{
  "intermediate_size": 832,
  "rope_fraction": 1.0,
  "decay_shape": "pow"
}
Each number is 128 + 24 x the weight over its row's rms, rounded and kept within 0 to 255. Layers, rows and columns count from 0. Numbers have three digits each. The size before them is the row's rms in percent of the matrix's.

# layer 7 MLP gate, 832x320, rms 0.0926, rows 504-575, columns 192-255
099:127128147115137099141124144160132095126167117104117068119124183104087102130105084140177088139123136148142129097159142161114160117104111103132147123129146145111117108102123110134183128117116110
095:109142144117102125122159159098174113108100142130136117096109115131094122112121143146138133134110123116160136144128169098136138107088147147104120149156158109135140119133097165151154095102120108
102:101106124119107124106142126144132095127170100184136132129116125131111129161114146123144159122093135123148138112182121166122105119126136159142130162130159125118117105105085099098122116139145126
105:114126158109153141135143137170133105142099167158145145152117095135094161087152120078150155125135111063133094110080141101127141096130134104110122123141173154155111102115132125123129107102161080
092:112127153141125152098120160147147147147121130147114134112111120140100166126129150082132156115135140129149167138140125142141093083103176147145140122095150153112104129140184087177098116123187111
091:124116132116150126123099125159169150169121122091141128148107091138154147098087118136123121102142171127148113125146117118151086136116083151148148138138154138092103123160104149146175165130137090
105:153142127111106196135128128129120158127074120089125124107156132118106173127086114103158138130131122108109150137163152082111098071117130129120134114154171126108129126137149106134164095122111116
105:116120090122106106118142182118121099106168108164059093115110149047117120136122144111124122107112134136158137169176129099130129110174131108100133114179119148072130124135127123145089116108128080
103:094171103139128138119132150129152143154157127084143106139134153135117191131151151081121103166169167094136167129110150154203062120138155110131174151112161112102151119129136116119117149120156122
101:112126115134135127138102137167138115121101131120175078091108143111115152131152079149128129107123131110170157112156096126115131134141156081144123152129141149132117134112160127161148130150128124
097:129132109158090107127111138149126174100135174150144126111101101114116127168139114132117147122191185142112133134105095125122141117121161133109108116148141088108112133159107139136136089141106151
098:114113108169106104162126137104105109136133163128101140121119135109127139129150193144125139091102152077130140144137147134114122162097142101112155158140149135124147106119137142112124142128153093
114:145097118126132124146140131095142131108116129099119150159123078100090136161180146120136145119143136098106120163144172118131112074150158137099137121110131118134111117159102132147142148169123148
096:144136116149075161111105123116167126083165112113111109124127146092127134123107140140168137127136152118070133199127141142118102119125118147122086106135092119109139115141111173129136095109114119
101:119118123132127117095114154136148094137107115126130076057140132098128149131151072094161147126122118118163145132128127140093115117149123104096078118133131155161123134113123152124115064144139093
106:171120109175130122128068147149112143164172138113125093092172173092138133133144105119121105112118109126107119128135125155096117112127116116131118169182121127110162119146139118143157127120093117
094:131178142177145135148105159106127102136131149159142098080110159080089113143102127099143118126151110117162134120118120138122152143122168094140129164132100121146121103170128125126106133136124150
091:121150124117143129156153140176119131120148196128098093110135177105151147151165115111136120130122162102095125117111164149131101117165090154144116178174159114141134156161140120105117062143149109
105:115108119126114092142140170175077073135146107155128097108115157137112126149184100113124079118092134132065102145145097124141170124174125126131112142165104147149133137124105179125126123129150142
089:162161129152161147112091109116119164110112146128143105098120109076127106171129157130125107119128148099117139102132137116119156122133116127114128116104142120098137147105135151133130131081098096
099:142116137160149105122160135091126138124119139109136136126134139160141116119118129128118154095106159126124132183151096136115111129080062119112159160171114127102142137125140146178131106115111166
098:119160127113139126126129125170095104161146127144147124107160114131126157130131113145110095111108191119114144108108142103160176103115124122162130140177125127087144130143133154139098142095152112
104:142148168130101127160162108146144148139096161145156118150147106144096127097127127104126119086163080154122141151145150117124109141104125137142166148109148125160153153160120120103151105121115137
098:108144092156129152085133124128127128149132119116057101115103106111122080158107107136083126109140105167132176148130141155134096145081119088116113139123118085117139117125151126117135114141084153
103:091121125140124089116117121118141119131141121122134089093152143107103096137126077148153150139123162182192129144144104096137143159110138138146110130149134163104141109105136107100147121125098126
098:120168087121099204092114139105124124140136134163095108092110150093161090132136132100153144167124121108147194101153135147094127120097113134128147136088133137112169053104097138126113126120143151
103:106118111110080148158116143106139094109122114122144092116120122145127125132165114111146134119155178155156123132118128147094098168090141136156144153130116118090113123111146108178148099128098134
096:110102135169168133150073151128148123186146125144124124103128120123113099107142147155153113155204114083135163109177114077150127156147136136136080103105148058136116129127133128063136134144130127
109:137147086163134109122129122145143101133079113138112169077141117107124118143137106104123098128146147113143121147140103120119159139185127092091113141160092079106145120118094147140142097138089137
099:081125084151142160173049131124172164123110125119105148170117084102090157129122110130158076123161178132097187132140145126127161116113141114100141139096134128133103112153125123086183131161105085
097:145190103170114172160096123114121094130150098112151069104124124116114135119133101095124115122140159109110158130139165109130125140095146140159158160180160112089155118156134174119146102155153140
102:115142110159139152096121163127163118158103104088106106109166137131114135121136102130168098108139134048111099099128114163139093095126131150134105139134126126133126139160118091143139076125099134
105:120164109160132125142099164131173152109115156128170114103116179142092135152170110078098123122124123109138166108182112101151121114086171126135114126146132131115115129143101153111107097132133103
103:141163112116149113122152131120142112152116193164113144125099131101106094128175077122124117071154131131168186123132145109154126112158137131106109091137147108122133120098098148140106112136106105
116:138105088139146131131092167142134131095103121118131084106118143144090158146137105088109115153145153090160178140119156109155157129131173125136138125147182123123111163136163119148186120167156074
095:141116166137093161137117122132162121128106096162149068130114157140128160140137115125122136116101169133115128154173101167133162127142130141134106124109107156151114116139131099139136126101136116
093:119158133114143165128067155114095153115092143102115139108071140120085104130150094120123102093136115178187154103163128116138152124123137144126116133114130158073128125079134119110177128161126110
094:121155151115110115130119174147116117144129123095135126125149144108167120143154115139146121108142117120117115148166077125147055141131115154096110119148136105085126144122115174082131105110153123
099:141142170130147147151150117150124117163132110101124129113109110076106112166118073117156148106170105153117138141112129121149144176138116125119141164168134129097166109123137183151162089139055128
099:110112117143128156144107116146110162140115132116105114126126133108128094134159170157141092148133125141155137106154136129129146148109153141101109085113151100113110147126102087157130126137100117
095:117127113143175174109114114134151153134087162168104091105141090100098139123112140145130187143104167126158134135129087199121089126132097176179097130133114158142095084125103149144108157101113136
092:101132140135119115149152129126130189088116179143128103118140112159151091138143126161114130114141149130127156133117140112091128128137101130145147140156170063113140183148146140129123130151118117
097:115133140100104131099110134154119115121145102138085112113136148129144146171131111081143095138081116061134135121107161120125137136165125115079102140119144145109099137123121142111116094114154152
097:124164119138142132129153136109163161119093124137140126057088149110115167148133124082122126123162212124126133184117124098110125162105121130157147168130164095113119150144122138150145172135152172
096:134079118125171078180111144161111126116134120088167093138114144098137126163154135129102109133081161118144090135098139183123144113166155132126145172143116162148128132126119116175162139105123089
101:112101153168093117144114148097142168120112119140145124085145163079111149095099150129126103127108183081122096112126137102137101105152113121130127141179111099116137148124125145168165126130121113
093:134129113144102148130090128131159064146104141111120116122090153128102127144095087124167101142114112120155121134107127123120116138148141136111129130118121103071114120155109126093138132176150161
106:135129127126130176133116146118136096148138129067093131145155159149137133137129080089136135165153091113116142111210148126103146170113127122099108132083161124128157130134130109108156152110126114
106:163130152116084119134122151100118135121085118129136150130087093104156158173142107153149117164125163119125148124134138092090105106130122129128083113159105142128090066126090155136126118121116134
099:105160129102148136108104132137134109151092153165124114126114134101105130116129095090194142140083158105156119119109150117131127085198166153133083157103143120105119165143110135113123151111179071
097:156143088103151176102150111175158151126086124116124105144107137101126132141116118094156143108092156101054132147126139163097132102152120131127126150113144133132139099115125103102141130081157101
093:148119139170140120160093166120176159152135122119140073155098105133126163138131152089129151130111174136118189139112108183113118127100164110144181099103177112128123155146114146137147112121144121
088:126134098112116128122088146123165101147124117080115135087150149108133165114134089066123124152154128153152107125141127151111130138140112122133122129147150070114163079135178126104129099136093150
099:103100172118150114159139119139125136147162077160119142087092110114137153170133090151149120070102152090184094144159063151105127110152149154136084100151095127145099109132106113135125130130127139
100:126148142146192138140073121176101156092145120125143112148103122091112109128126148078133122131140120112092127100126156155172122109141157130116108142121146160105092170131132115161143158153165088
098:121134138169137170137134128163076128110102167119115105167104103123121102121161173101118159139122140116122145177128114135146126148123111116099126092130144174095132169099134117125162168117171158
097:101163089168132149138134148139145168154163146101093147152150094123092148140121094092123113087096111123140130143113146128119120137095172127102145147114150130129136129115145116079126160102133089
099:098131159095133146147093110088125143125120118158155090067114086094082127145110131116121138082111134129140095098114086108082145081172156062154126137129136139109142118109132124130150095142129085
108:126136130126135118133130141118141146131122185104133170174083152112119090181148112121158134145173086106147144099163101120124127119143127091127108115167141128140159118102113106112117147182121161
100:129116105120134096165138138171157128133145134143121139116084109096105100136160118107112148123134110140172104091116127151126079115153173136147142138149127151080114132135120095155134161124106142
092:108115147138092097131142094123134122172128115136109153154084082130092102143118091122139115088142099134143107165081130136116093106129131130099163142101140111131147122120169136146127117154111177
101:093140114146109133111077122147098115107095136168076095150123147130123110171118144123121086123094115126142105141127096122152140104123140120122123145119165135138127157172137148113105109101118136
105:153101142138083129159127128108129114114140088071186127121129127114130155103105120094145167130162156099107155128129140097139115102112161175096214122113141137115097116150101128125197107108150120
100:141123145118131089176086151132101144147144199164131129084098107107132122118131121116120145156131186097133114130165127106135152104165144189119091140161129158135106173104102152148121150134128071
111:094113103106114102133112129126130112140144130106130132154127126126137135125165132117135111105080164124129156141137127148142147131152172146146090145146123123125130077143122072116122119083153104
103:146137121106153143186107137173136112155098126148139116119131116099120143144148130113141097110094143108144137118101112157135125163097165128133125115128166147096130126114152133140127152108143114
102:155118127111133101088097141124145123135116139144132119093141140094129112120140125095166130145125167141151120143125120137095105147137141142108098154090112109138112119129111142141137122099083131
094:115138149135085113108122146091167174124104129156140120089135142134096089177141085149136105106149203124133129144076090109104114170147152095147151176136099096096077109124119157143112110130094103
092:117123101134097118140138149116119144146105136094107107150141139104116121162143107165141138127104171141169106162141093138124157139168059095142097136113123107099160108123161101132158080104109116
104:129152124150146132137138147153117083084143195136139149124132156114130165123143098132126105139134131073095136168124129192126146129141108143119134116140135140167140121142105137135105097133124151
089:122144152149161131112149109130098163098150146176098128128147137127126106165148144153141123111121106114157109139140118124119193118136151122135143169120146149138133108085116127149128114096157111
103:128142140196126125168130143111137161103110166159111050113109134120178110126146115121144126181136122114108133117139098158137097115110087105140112157130168114157124153120148131127129122105149160
# layer 7 MLP up, 832x320, rms 0.0926, rows 504-574, columns 192-255
099:100137118084123127133122130117138150098103121153126116085167101118117124153143134148123105093159146150081112121131124141121114166134157108138080143139151123125151159138129113143153158112101157
105:127100149135127151129146085116130147141123101118140135147128119153154116124107142123157107128090139095109145169079156156115130109129133179100163132110161096050125103156098153170114147129130103
096:129119093176137152148128132113049101115133157120122136119105096128138126148113101126116180096139129134150136145178160068110102151138128148116071138108109089190149145166161089134142132127150142
106:156175120135170134174112123123133165146115139148126117142108130118111120093126099169123121128160136135149098099120149112110163114129104150148101117145162130105132137158087142104123134176139125
092:149089100110156102142116132137111111117117141101150123117122096110131116129134109125140113094058150158182122141143159132097161153159161098133103135122162133146146138138079103125166106109089181
092:098124155142104138139128144165136104116134127171133133149155114106097101100101136152156091136131133126107101102145157191159138139139119120120124170114099192151166134160151195151152138089138149
101:117175125104121068138192150122146068151131137095084115132073124112110107112117132102093110125137104119139110131067162088183126127107131085081185111166112114135178162140132148107120096158154126
109:145152118169118140133129132136125063094115128111140168084143105135106124093128157138125093111140087160136119121149113161146132138119140156141119138103125109161147147151150125155141126117102170
094:118074147141152125126093147079124168120097165126109135101105076095104131129095169140136111133160115111143127147140138152179146083112214122149143126164115101118116159101175146099121125174111140
107:089157108119114156142122127143158097130158160119145110151114138125116150123132106142155171122141087129137127098106129147160128111115136117152157121146146147092112167062117107175134148167154127
093:140102164192165094075119118115156125102120095130130111138191127115158144118126125139072187124178122130097179168123104127116100167085115169126141073116124158092141140085136140145110088103154153
099:136092088188090134105103106151142122147131167158126114135101152149166122108131136113120136127125131120133126150153116125146111120114099119152136089151146146123120106139141141115105138113131139
116:155147115214099099154105093115127118178118144169119115135143161116076109130129103115134113105142102171111139091160096127152140098141103136138112092125144084131129101158139138112136127128113172
108:122186095107098110088163102122131129116111149106142157123100139138132138113101130128126123130131095156135115167099124186114095126139122102119135139124136083152139149167150146137104142154119165
105:136146139118140159143101178097145138115128160127150132186113152143119119108109166108124116139113135126095124141136114111129120116134128125151118129131141116121164077142178102087174135099090092
101:152090142123146121145156151141169144070117099121193154107107133127146129128144143128146139134117150148143142114122148110139133149155130105116135149102118130078126138090127155124119121120155089
097:158095151134141097160148168099115138143125107123088186119132137177153140125146140113111093120149106123139089088125123169138130128152103140125124121112088145143188112119110114121106118133101101
115:146148130180133144141155166130081138123177121092152155120138135127123147123114102124108156131107122161120100135128107171174114058130086177097161149145110098148145151150180130153124119127132118
099:173136127101139134149141113128138096150126110149142119101122112102129099161145119149166126134098102147188125119135127122139133117160077122167135150102099153120134134116106141116130129151074152
092:121123139135125100113141145142120126145126123095137131110123118167138125110148155083082117167160131145123146141118134099131129155101129088115115112123126162103090107148142123155128177087172131
096:127112138107189120117157094141140080126139114117116112146152122144139114126123096114114115123112111150155135137148146134138122154095147146117127144144092132140102114131186117139116113162163118
099:099109096155114162151081162147087137134116089101127092088114127134089128123127100144141061149142093161122133125138120141125159112111138161149115138112137145139142121130155138107160084121124131
099:094098139086133152139132140133103130105116100133167139166098095066149157151107137112106138104151085098103150094174092138099103147142114172143169104123145113121176152094160163140137139146136131
098:145116087138155135130119141105136165104144090099125096156162162124130137142159076105178090105123149094124116190145119180091117169187103135125114138112119180124109173130103118143103140098125129
100:135163132126130180162190148133172154119157141077090114115114144095131218140114126119138111146081110151154140102128160133106146106075116064123142143117112155158134180113104139115124082102100128
099:150101188112144133148145111127125157138106115132147093159134104140114174137150181101065119110138137129159124100091147104114115138128150119131106107111196107097090176134138126177168151136154105
099:128120103131091144104104101131157144098119117106121166123146152139137125140158129145136131147133133136152102134104103103118129121121135118142084088153134113142169091108091132076099119154107140
093:134077144128142103109133153082153149078130139095127115144143132114135130129141157108178132162101097104124133149117151184149129108119146110143136116191139119098150144136141131110099121130148116
107:181144152133101123082138127089142142147104141116132124119076108107109158139117116114133089109156114107086133105116109115137101116116095171141137151107132112102132125136123102119167163150148142
098:097121135123105151107102129128101122098115184130125155122080135136107128147096140137099125151158164137084151145136144104164168143175152130116098147123115109126122135123124166153153133160097106
104:102073099127148120124118122166174122114150097076071131075143117135161117154130099150116122133109124133106094146145149171122094095122131087094115097113094148164099115138112078130131123100075128
099:175113137155092126120176122160149098113152125133076118172118129144109126129100117155119146143077181148108154128122156144065144131144144134125154112131163129114138101131151095162144125129140098
106:137117103092135147105130124091121120183128144131127077120127122104122134117099135150100112145139116158115146131093169114136131148140129059122083156104117133099175107131140151143147124119134120
100:132185170132105133086152150132136140125117145140103160107146165156154116132072120128099175102156118142128115120098120136091091135156133163090138126110111119110135166100123152107117147117146102
111:113132103115119127115128144125150111127152132141125152125166113115147119150160151145112090140110136096134088122143102078108102116123138160110126087162091084129123115154128120168117099154141142
094:156093190105142140098108120147143113132142120096147108147098130174158119125129122144145141127111133144138129133099128097149117134133104174140164118117105130137097121115090130141101111171139112
109:116130145093124120109126146108158099105185136162098102151163120136142137142149174125117109148117103140114126102074086094143126127140120089130149112159155142148125111134190149114144131128163155
094:142150107142112101140114143126099152128113182182126124136126110144151072131138115141147106176136156135157157131159129124127187149165130139140107100130129104098138112104155157150106118144054139
102:140112098137122082146133132106154122138108113146121125115114112104128142098121121157128195149160117111138147134157125083125085117147093110127090107138107143103101108117143100154111132157151167
101:119154096152152159085092136127113150121159097138152128127106175112113141140136122112156135157131181131102132186133150097071125129127107137141091136147121169129098096097137119102145139134165174
097:093157106073136178116130123106142086145107166125144129153124136113156144070134046097145156094130123139174125142102104133119121178092130131113130134143117136099148160138108128150134137117118121
096:094166148108121149112159150101148121094122110157122124140117122117144143113124135120115136162128161142132107099166098080122125110156111169147115163123140160113117138087135134151117147151156125
102:135121121118113187163118108121117138101125118121073110131117122129107127122136123133143122117201140154147097109162077154161136151171156149132158170209140127117165102124106137106127148136096100
106:111100128095140108169145156116101147126148133138089125143182105111144082115112129141139133187095093131098133104101149132119114123163169159136162108167110149096134074155113100107130127138126121
104:141114161162156114142151086124131107115101122154144156129130114156064151091152095141134136127148106108157117107118143127185129170136108143111201181088135122114121147085121126167165118138168145
094:147120141146150112139101122107139112127155107108128144107140130132109094151138143129123113160124129124141125127138167111064116173140132136084139151118181128183145107125124110109182143092118122
090:119135153151155174139148134145115130115131138145110099084096109111117165155118110155146090122160122152126106092125094147122184117120141127143080166150117188141122131124136127135122161119081124
100:129147096141140100164111157103079127118114157098132109153136139136144094145148131170125121130161116160082076117138122154127116149123132091149120137143107109121154138152136153101102110118097167
101:125134070145102122119141138128139139116116141141105109122139125116123119110107147102098137171091121119131129148106167129137134146113110131103182129080119112111183141153115144098147137104081163
098:165121089163100127109130111146119113152134144132119100142132156125131156122105162106133090139144101116158144145112119150104108069200101122138116133140158124161148136143138135094108143119113151
097:113109156097123117145059118150133087147129126126127111123114127134131142133174157116117145146132110101144104149082077134130141227125126115124121083160099127114141093098122136128123115158119141
099:192138108114134121131131129110146118116124099138110121109140145113123101146133157152103109115122135106149125086116118108148113144096164106157099077097098111142128160112154178126129090107114117
088:157108115111147141123086114151134135137107111150131166111139109167138166086128073130102134123084147150112089084127093163153138161081129191115110104122065126149158147113155103110120140139113117
095:134111096169123093085119154129139139103121157123122140143111170109141111139103163137107111130159113152098073083159085110123168132100133104103120126135120114132101166133117116117137142155131106
096:151111136104120157147129112113090117090114093106052120142077140123119160115104140126144085190111126120111121094123097148172094120080092134135130121110127145171147128128160100103144146152182157
096:161145144094133079128174130171138116145128128132116138133135121171126110137137134116129132126092109128114122103149169135151164173077152133121076131139150109146126146132079114115093129107105132
099:119124124100111169152101090158132166126151139152137093114087089057097122122100149134115105132143122141147117101101089095153130109106080144135133133217165156115090125104190165184141113165140158
097:144131125123118077140132131123149130162166130126111145118146119155173107123111117117138138207148134113143144147127155136109135166142134146156136168142160091149109104101174096082101144109157146
105:097148113131138145119141124140105095132163175103116165168128169090083119096119125103084086149171111149096108126131096142139140155118146104129159114148130103107149142109170118098176109125140123
104:133171109081099115140132150113139073103145144143119147118113111136145094103117104141178164137100160125122117133141105087118129181125106144110134123176112099140108073112140115111110123127103099
088:132122160152129111139117158137156157114146108103110115096131120127161135129147156117176145150137151146112131144124136139117154118072108142106149109137122118109083119129072131134115147081129096
099:135129108141097121091107150102152077113135110110081118158163162109158142121099169120137133149124113116111110125117138111130086095118108082114123136207143089096106109119118121080148109147171155
099:118144122126162134103074131139134120083080164114120144102139088119158133117121122146124124116098115165165149083131110166120136109113152111133117146098144162161122120099144118143167145105103120
094:103156163175113131144103127142130130098158124073123117108169134149135084136136143139126138138112121151112119101113136167152120175128106108146087120168116115149076128146159118067152118168121148
104:108118086096105128157129120074165165103127129120130151128133151145154126111082138122142114155120151136108123106099078131087124134104145172104117104159102096126102143175147157161146092140131128
105:124158120100149138123116095137129140150112115144127129159153164113139122111096087131152087134140136143142136138115139160120151119092115122096118120131138125148155109111114134095104088163130138
102:130152108127155122102089107151137138109134106108148082172143127095118126118136141162129129142181105106143153118146121107110122141106130161141125114095127154147130112111153070116152146171164098
093:167107136143091108086126117069131114134126140136135122131129174118103083146115118141157113124106137135154141163078107156118129127117104112128137141134106111144152101111105129121084119120155100
098:162109065083138121157097125141172152144159150133121118084142140148158099132126158121163138136127095107116176159111157061120131146131146176120141105145157101097098172128100157120134155134145153
099:133108164085072139118144129090120109129134138134107097142136114143139165144157160135088146158063141145117128114148137135101119123119101147104142120162117137097166116149153113111138104119141104
083:147157128105116122108148149154115108156147148130151121146102101124117172113142096072128158096118142104132128156139117093188105114145139105071146105161130123072138113160149098137135108144136144
# layer 7 MLP down (transposed), 832x320, rms 0.0903, rows 504-574, columns 192-255
098:133085166140177123090132126107135107152138124150108103136126111127097120175100133128109122108167109128096115120152129112113146150179144132118146112137070118137163127129106145127166099170091141
107:135147135082129133126132142122137095135102145123184140125178157147158128151125115119165111133070132102114123155138145149167115103110131120125137089152120129107112134127109075148147121092105140
097:096112121092135095129128132105124150130118122147149110137103113147118157131131130126146086122130115158140121116132108096124129100111107118162107139097117109083141125143131126127103127129121064
103:149155176123146149130091167115129128100121166146158107143123114128142123122110173152078112151145139127119088119126126110106123136134095093128121107165143113139151109149160149112149145111133136
091:140129165165160118113142133115147116143151089163151148110184119131116130168118125108117141115093114143111116094125149111157111108097171123146152179122152096093090109125167127118113142107154123
095:090148136119151127094121109098113126166149169142118102117090141196117148144172111159143187134114134150127134118145121104114093084138133112130139118133117132130081134115127105116135092153099121
099:138161160122163154161115100195125108130141120093117109153142185134103162108107145117127110096129131159106132159164121156118103138118070114143105106180168132114131105130127058130117109138134160
110:155139103107154125133120142143097095103096146175156158136135122137118140118115095142113139156136118113113140097142189142115116117078120117102133158132117142124157124141148126164158130137117111
094:126124142061103132090122124228143125090143084131158138154134176130088122149120118167112095118139122158105153098126170141077135173125115090110131097129112121122085151139118107117151116138093114
105:113096128146145124107129145132118131102162143145138136111157127133097100137116142142158190094171074178100106106071121122152124144113146121143165132116128155112139108121126132086086144097116148
094:113126098089117123137144107127101133142093110112108097113111102142117108135119146127142137130133096085128187162136095164137136130102170130114152139163157171165176098121134131075137112112142093
099:131112108130142114115154139128107126145129140148119151120120128135125119141110133154148183125103124096113149111125181118136122148104130154106202117115120105124133141114127103129123108172161084
116:179123140149146123130134135120152098125099097136092108136121156109142112167118101093130122097139112121124098117173131128128074097149093130140134068138118117126122129116105117155091123132131158
107:096156117132134133124124132108084139096127120117143128148120135113091142106109132149092126138139092140169135129119130150125124108157096116108119177118108124150140138148172147127077128115161109
104:099150118169159113117113153099159127150128105115120120109138118160112168129164103110154126137088143117148116121134120123105131120132166095159088123126135127170124138100129120122148104108140106
103:159106114127111095161095119129182156124138154133163098153119163135167145142152114116126103113158133132133114109131165133104122139127111130151137069102115098093084144138146146172121151123124116
097:094133106143147145112108132094150075136112117085106178127117136120106111161162115140140095139141104130108132104087122121125176165177136118160101138111086138146111065121130136131113125115123153
118:154124135159116133159155144119110119139103116131161154112113143145115166153144110104129139129123158165096097140093144185155114113119123151123152134126106097103108129147139121169134157118122159
100:099138119167121115111126157113135102142144120109119124133089138109093105170131128117121109166132108142105174126098142130145110131086100125130142129122125118173109121131162140101119147167138123
097:133154120143130116116128121145177157150161101090106146131120130118180113152144161067117102139118146116127162155127101103102111146104090120128110108157137125097101100125141151165124196143143110
097:167154128155145119129070148154114110086147110131126111120081191119134129132084156119158155104142109132107121122127159133099137148171139151162119095078147143135145107118111136086140145129134150
099:133163085130132127101147162096090100100117092130166125140172159137124133174122183097160120086133099156117126103116117117113065104134144130116155109120134130171107117121115145181099162134109141
099:134154142120107119135171112127087122151148093160134129166121146140100146131118094131087094095121128170180110156153142149116148144151165126164130108127103132143096123118113115117133113079152125
097:150168140156103147084109133152143111147126113088101145129111115135093106154126157117086115113143121140131110136144127137144114136105112084139127134129136114107112131117136112123146160115140155
100:126131115133128155119100167115122126118141155132155136096114138177104125105154104141134152136092090084155123127155105104132105166117113130094125160146109185127060137114126129117111125130121142
101:120139144145127148156166096111145118166140100147176144099139125078133150145122147077157159131150151120133147082115112113101141128161173136157153101171152126090176120131134128125108186122137160
099:119085119167122140113139152147153160170105149126136106130115084143083077137076157109147085128160128110130109121153125090144092118129075149103146149080144153123121097121171141140136143129155107
095:134169141168125102120135137163109113108045130119060138088134110105139131157156111109107154116113083128165110115142118096147119135167162100105107137179103130151129100124079132145129071144138168
106:124178110128120134083112101092146132131135140145099133150121160113091141112143122156112118144119138153154163113150128122080142118135101129110151128129158111089118125128131099131168106140120124
100:131092146105112156134114126143088122158167148100124102130138142098137128121117159146121077145111122141119110147146130092105133142149168125143142108127135155153161108148117146139098131159182132
103:065134117141129187108140122152106104131133110088115137110127168114122132118169114087110106144134121090079149110154127123125082155144128119099115169153118094136138153156114132128120142125118149
099:114105082125128139129091125141160115103118111142143092155093139072124126083141128153124140172123152133151126137137139129114113055128156122129156154123113149163123116121141169127130155139148091
105:137093110128124141093118158094128118119126151156136104114171118119130115109142122143086148133140125128177162133110167089123147141146169126125139133105123142135148165118118110105144099110141101
099:126157109109156136088163135062133124128094080043124146141143099127095126110100154130137173119124165140144168175113147082100082124149133141162116146095129123091153127099167134084139117091143136
105:121116081118171128121103160122106168106137159146163119139107140125114157107082107115138146156155127155085126113129128088130145112130165137156136153123107183142111136133132135140180094152179068
095:080124102118168113139125107104155154156164132122149124149134108099104133130150126129147126122139092103146154146124109132174173136111125125134095079148176127144150146141142167104110098161146159
105:119102149081162135101113154150121108112128121112130149122091119136095137145124136116149125127176113129140169115133127130123142112143115130106133111109137140081091135128165151142174149171155103
091:136143116123090117133085160106135066135111122092077117101103106132167111148133142132138145103150112143132135081140118067181129127129125136114163159174141152135144173135100125101118113076143165
100:105131127113114142111147094104141138161120136090160139125110121134115120168163116121140106124142105170098099164140125141162132087133074093102151117126115112128093102118148130138173148128126152
101:135147112071170092126120121155124141100129153151106127147135133148139126121133147136175095125121098170175124154132124098140136132109164138112131132119180154125121128120145091128119143136169105
097:155135126133110097156093124140136136084126112134126125146134162121111098126168189135104156128104120083112112150119076112143144116160159131143157138180132139116093148123119121129167138156171154
098:145140130067165113115139125114117113147132098086169145180172162151135155122115116140104123072099125151150094128150157131133124117151140129067113078163155135120153118147104109108154147090135124
101:116168151088128140173115123159142106119152138134116130134151097125143184156127125130160145138090162117133103117117155123119077125114153122152157123137146121132151096101162115147144138133125085
106:120138136150113135114145131094144192158108132109071121099147148092144136158097176081155113144137121131084131126088137120152131151136142137129169167121161112108136095106122136144127121138140160
107:128155135128109130118169106093130156099092136147116168117123129116069114102090123149128151083172084135115120108176123087107119130092139144111136155088132143128105080118114144136189123185111104
096:113114160131083126121142121140116147156139111151147115151172114095127135073088137146115111097113138096085128138172114120138121132142098150150109125164123131129145190117113141146115110134148127
092:123114120157102124140117106103113138103137182082122115166087160116112142155136136131148143158130151097124128096105153116108108141133103127141159139149145089151148092144115149132133127102115135
101:122139092133144141186085162099136104141128145122094150094118114147120127121135099139141173107117161106098081147154115173105162138107163099122130158101149120135174127151123122113129140074084141
102:095128135124088094098128139085138079132147130103196112081117145109128126111140124137173113144083122129110133111109133077143091115128095129085117129124141168154114075113141134152137116064142155
096:111093101176099127133165108154107176118122147091131102108098140135131149107145092146149109106127152154130146132158150100148134147119157136108140136134117101153161120131124097140148134096112114
098:162087067116094141131128131119147141124100094088106143154107136084135155063132138139135108119181141119169141116113109160127117059082113130096134152084185085136143135124131138136126118169148121
100:140163140113112110136115055099087127098152139112147105104148160117123098115143101170126116141141119092177141095160137095128110123106129118144128154148087153124130124108132106097122140137107070
092:119097141142133139148125115145109148092118120146159117157110125142147130149100131136099140093087136081122131158135135099155107122162173141124106087109131147159086171114109129119145173115165099
097:174149125120134121169106122101156119205138139094170162102087144151140109071166135122138167088103146130174094160158112111103160138139146182142108149142073133097133085122131117127095135160127097
095:126116132118090141112145149089157074158138145133125129114188155151130102116145134161099158130159163169169123114133126125107100105133094134140126141139131097153097097107125147133124093097088138
096:125099127134132106093105147129115133118092148128104097117156121155132112167122138119101104157111122166181141110135129154146117124111143158120125106113133175133126104107099130097099103110157142
100:130117134134120107158116093119104089080107143082105121122122125133114106161100128143134143093099130140136116162135125131097110123151148108141143135148159114129143149123118111154127107121165141
097:127082110156127134152080135163123163120119149117103145124136117120125119153111088134101096099115114126132091144140124139141121122133125135118145127169105127134139162143117152156131166114146144
105:132108103201089140145119166153092122157161121125136125143102138103119089119126116169095135172110119151143086110087130103121129175116113120146153111115145120117148131150110078103114152079162158
100:136167112124114147124113087146148114101128148125105136132079133128123091129125127128118143157120127176144128113134129111120125087149144154157113117117166127141170117121123138128160153121141123
092:101148119131161104109133127147161101167126133145125181093122147160101090118091119135121122100156118147142083130139112130096102126131114154100152132112119101097107128092155142143139128131102134
098:175113122117137127136114111125129125145111138126147122143144106133128139110099161149116120142159108118100138115136156117115120108102164136171076138118141139102128122138134113090130081126167078
098:104122118088120141137115129119137143102121126125171095114106128104168116086102123104120076133124074127071146135119119114078108149122093134141122136114155139097114123129133187169149119126121122
095:164139119107175103173142149105142105115142137113135139112120149125125149127136143140117119182112127140139140159149138140173119137152117168151129130095133159181117131110100159117144112124112118
104:130143114093109130088112158125140087136092112094180135133139147144145138066129110117086112142114144102155135141124120113099116144110084146169149126115135144154096110128134135074129108092132133
104:087203073159126112106141140103109102150101143163142139124132133116100110130161114111098137147100135141130105098123118136100140159100075163139128141131111142125123103149167130117139060161113127
103:165107098117171087125082137172164111109153144106151091119150113145111160161140117175074149094126106120141159105103161090108127133110136113075114107115096112153119150126112122118165136127119121
096:140118120120124131155110132112132106141119138092087165147084121114134071149122132134138130152115156104163157127111166178169124146135125154112086091163142113138160114117149103128110145096169113
100:144114089149115114137102160146143158121168157108112112123141110134083123123117159160120150138130124109131111139157116100123155167104120136152104140105151103127105114128153138091123153120144122
100:137146131137140172142127137088161134131128131119104132104148154122153160099122096146102113115083117120103115107089099136103078127128163112127132122146129091126142126106120144169096141099162148
091:103146146116165124103126074170088150078159144153101152123159160136142107131168151165140151143129111126142082128127140095074168123157171099112111163100135156134134110136128140114149127121164145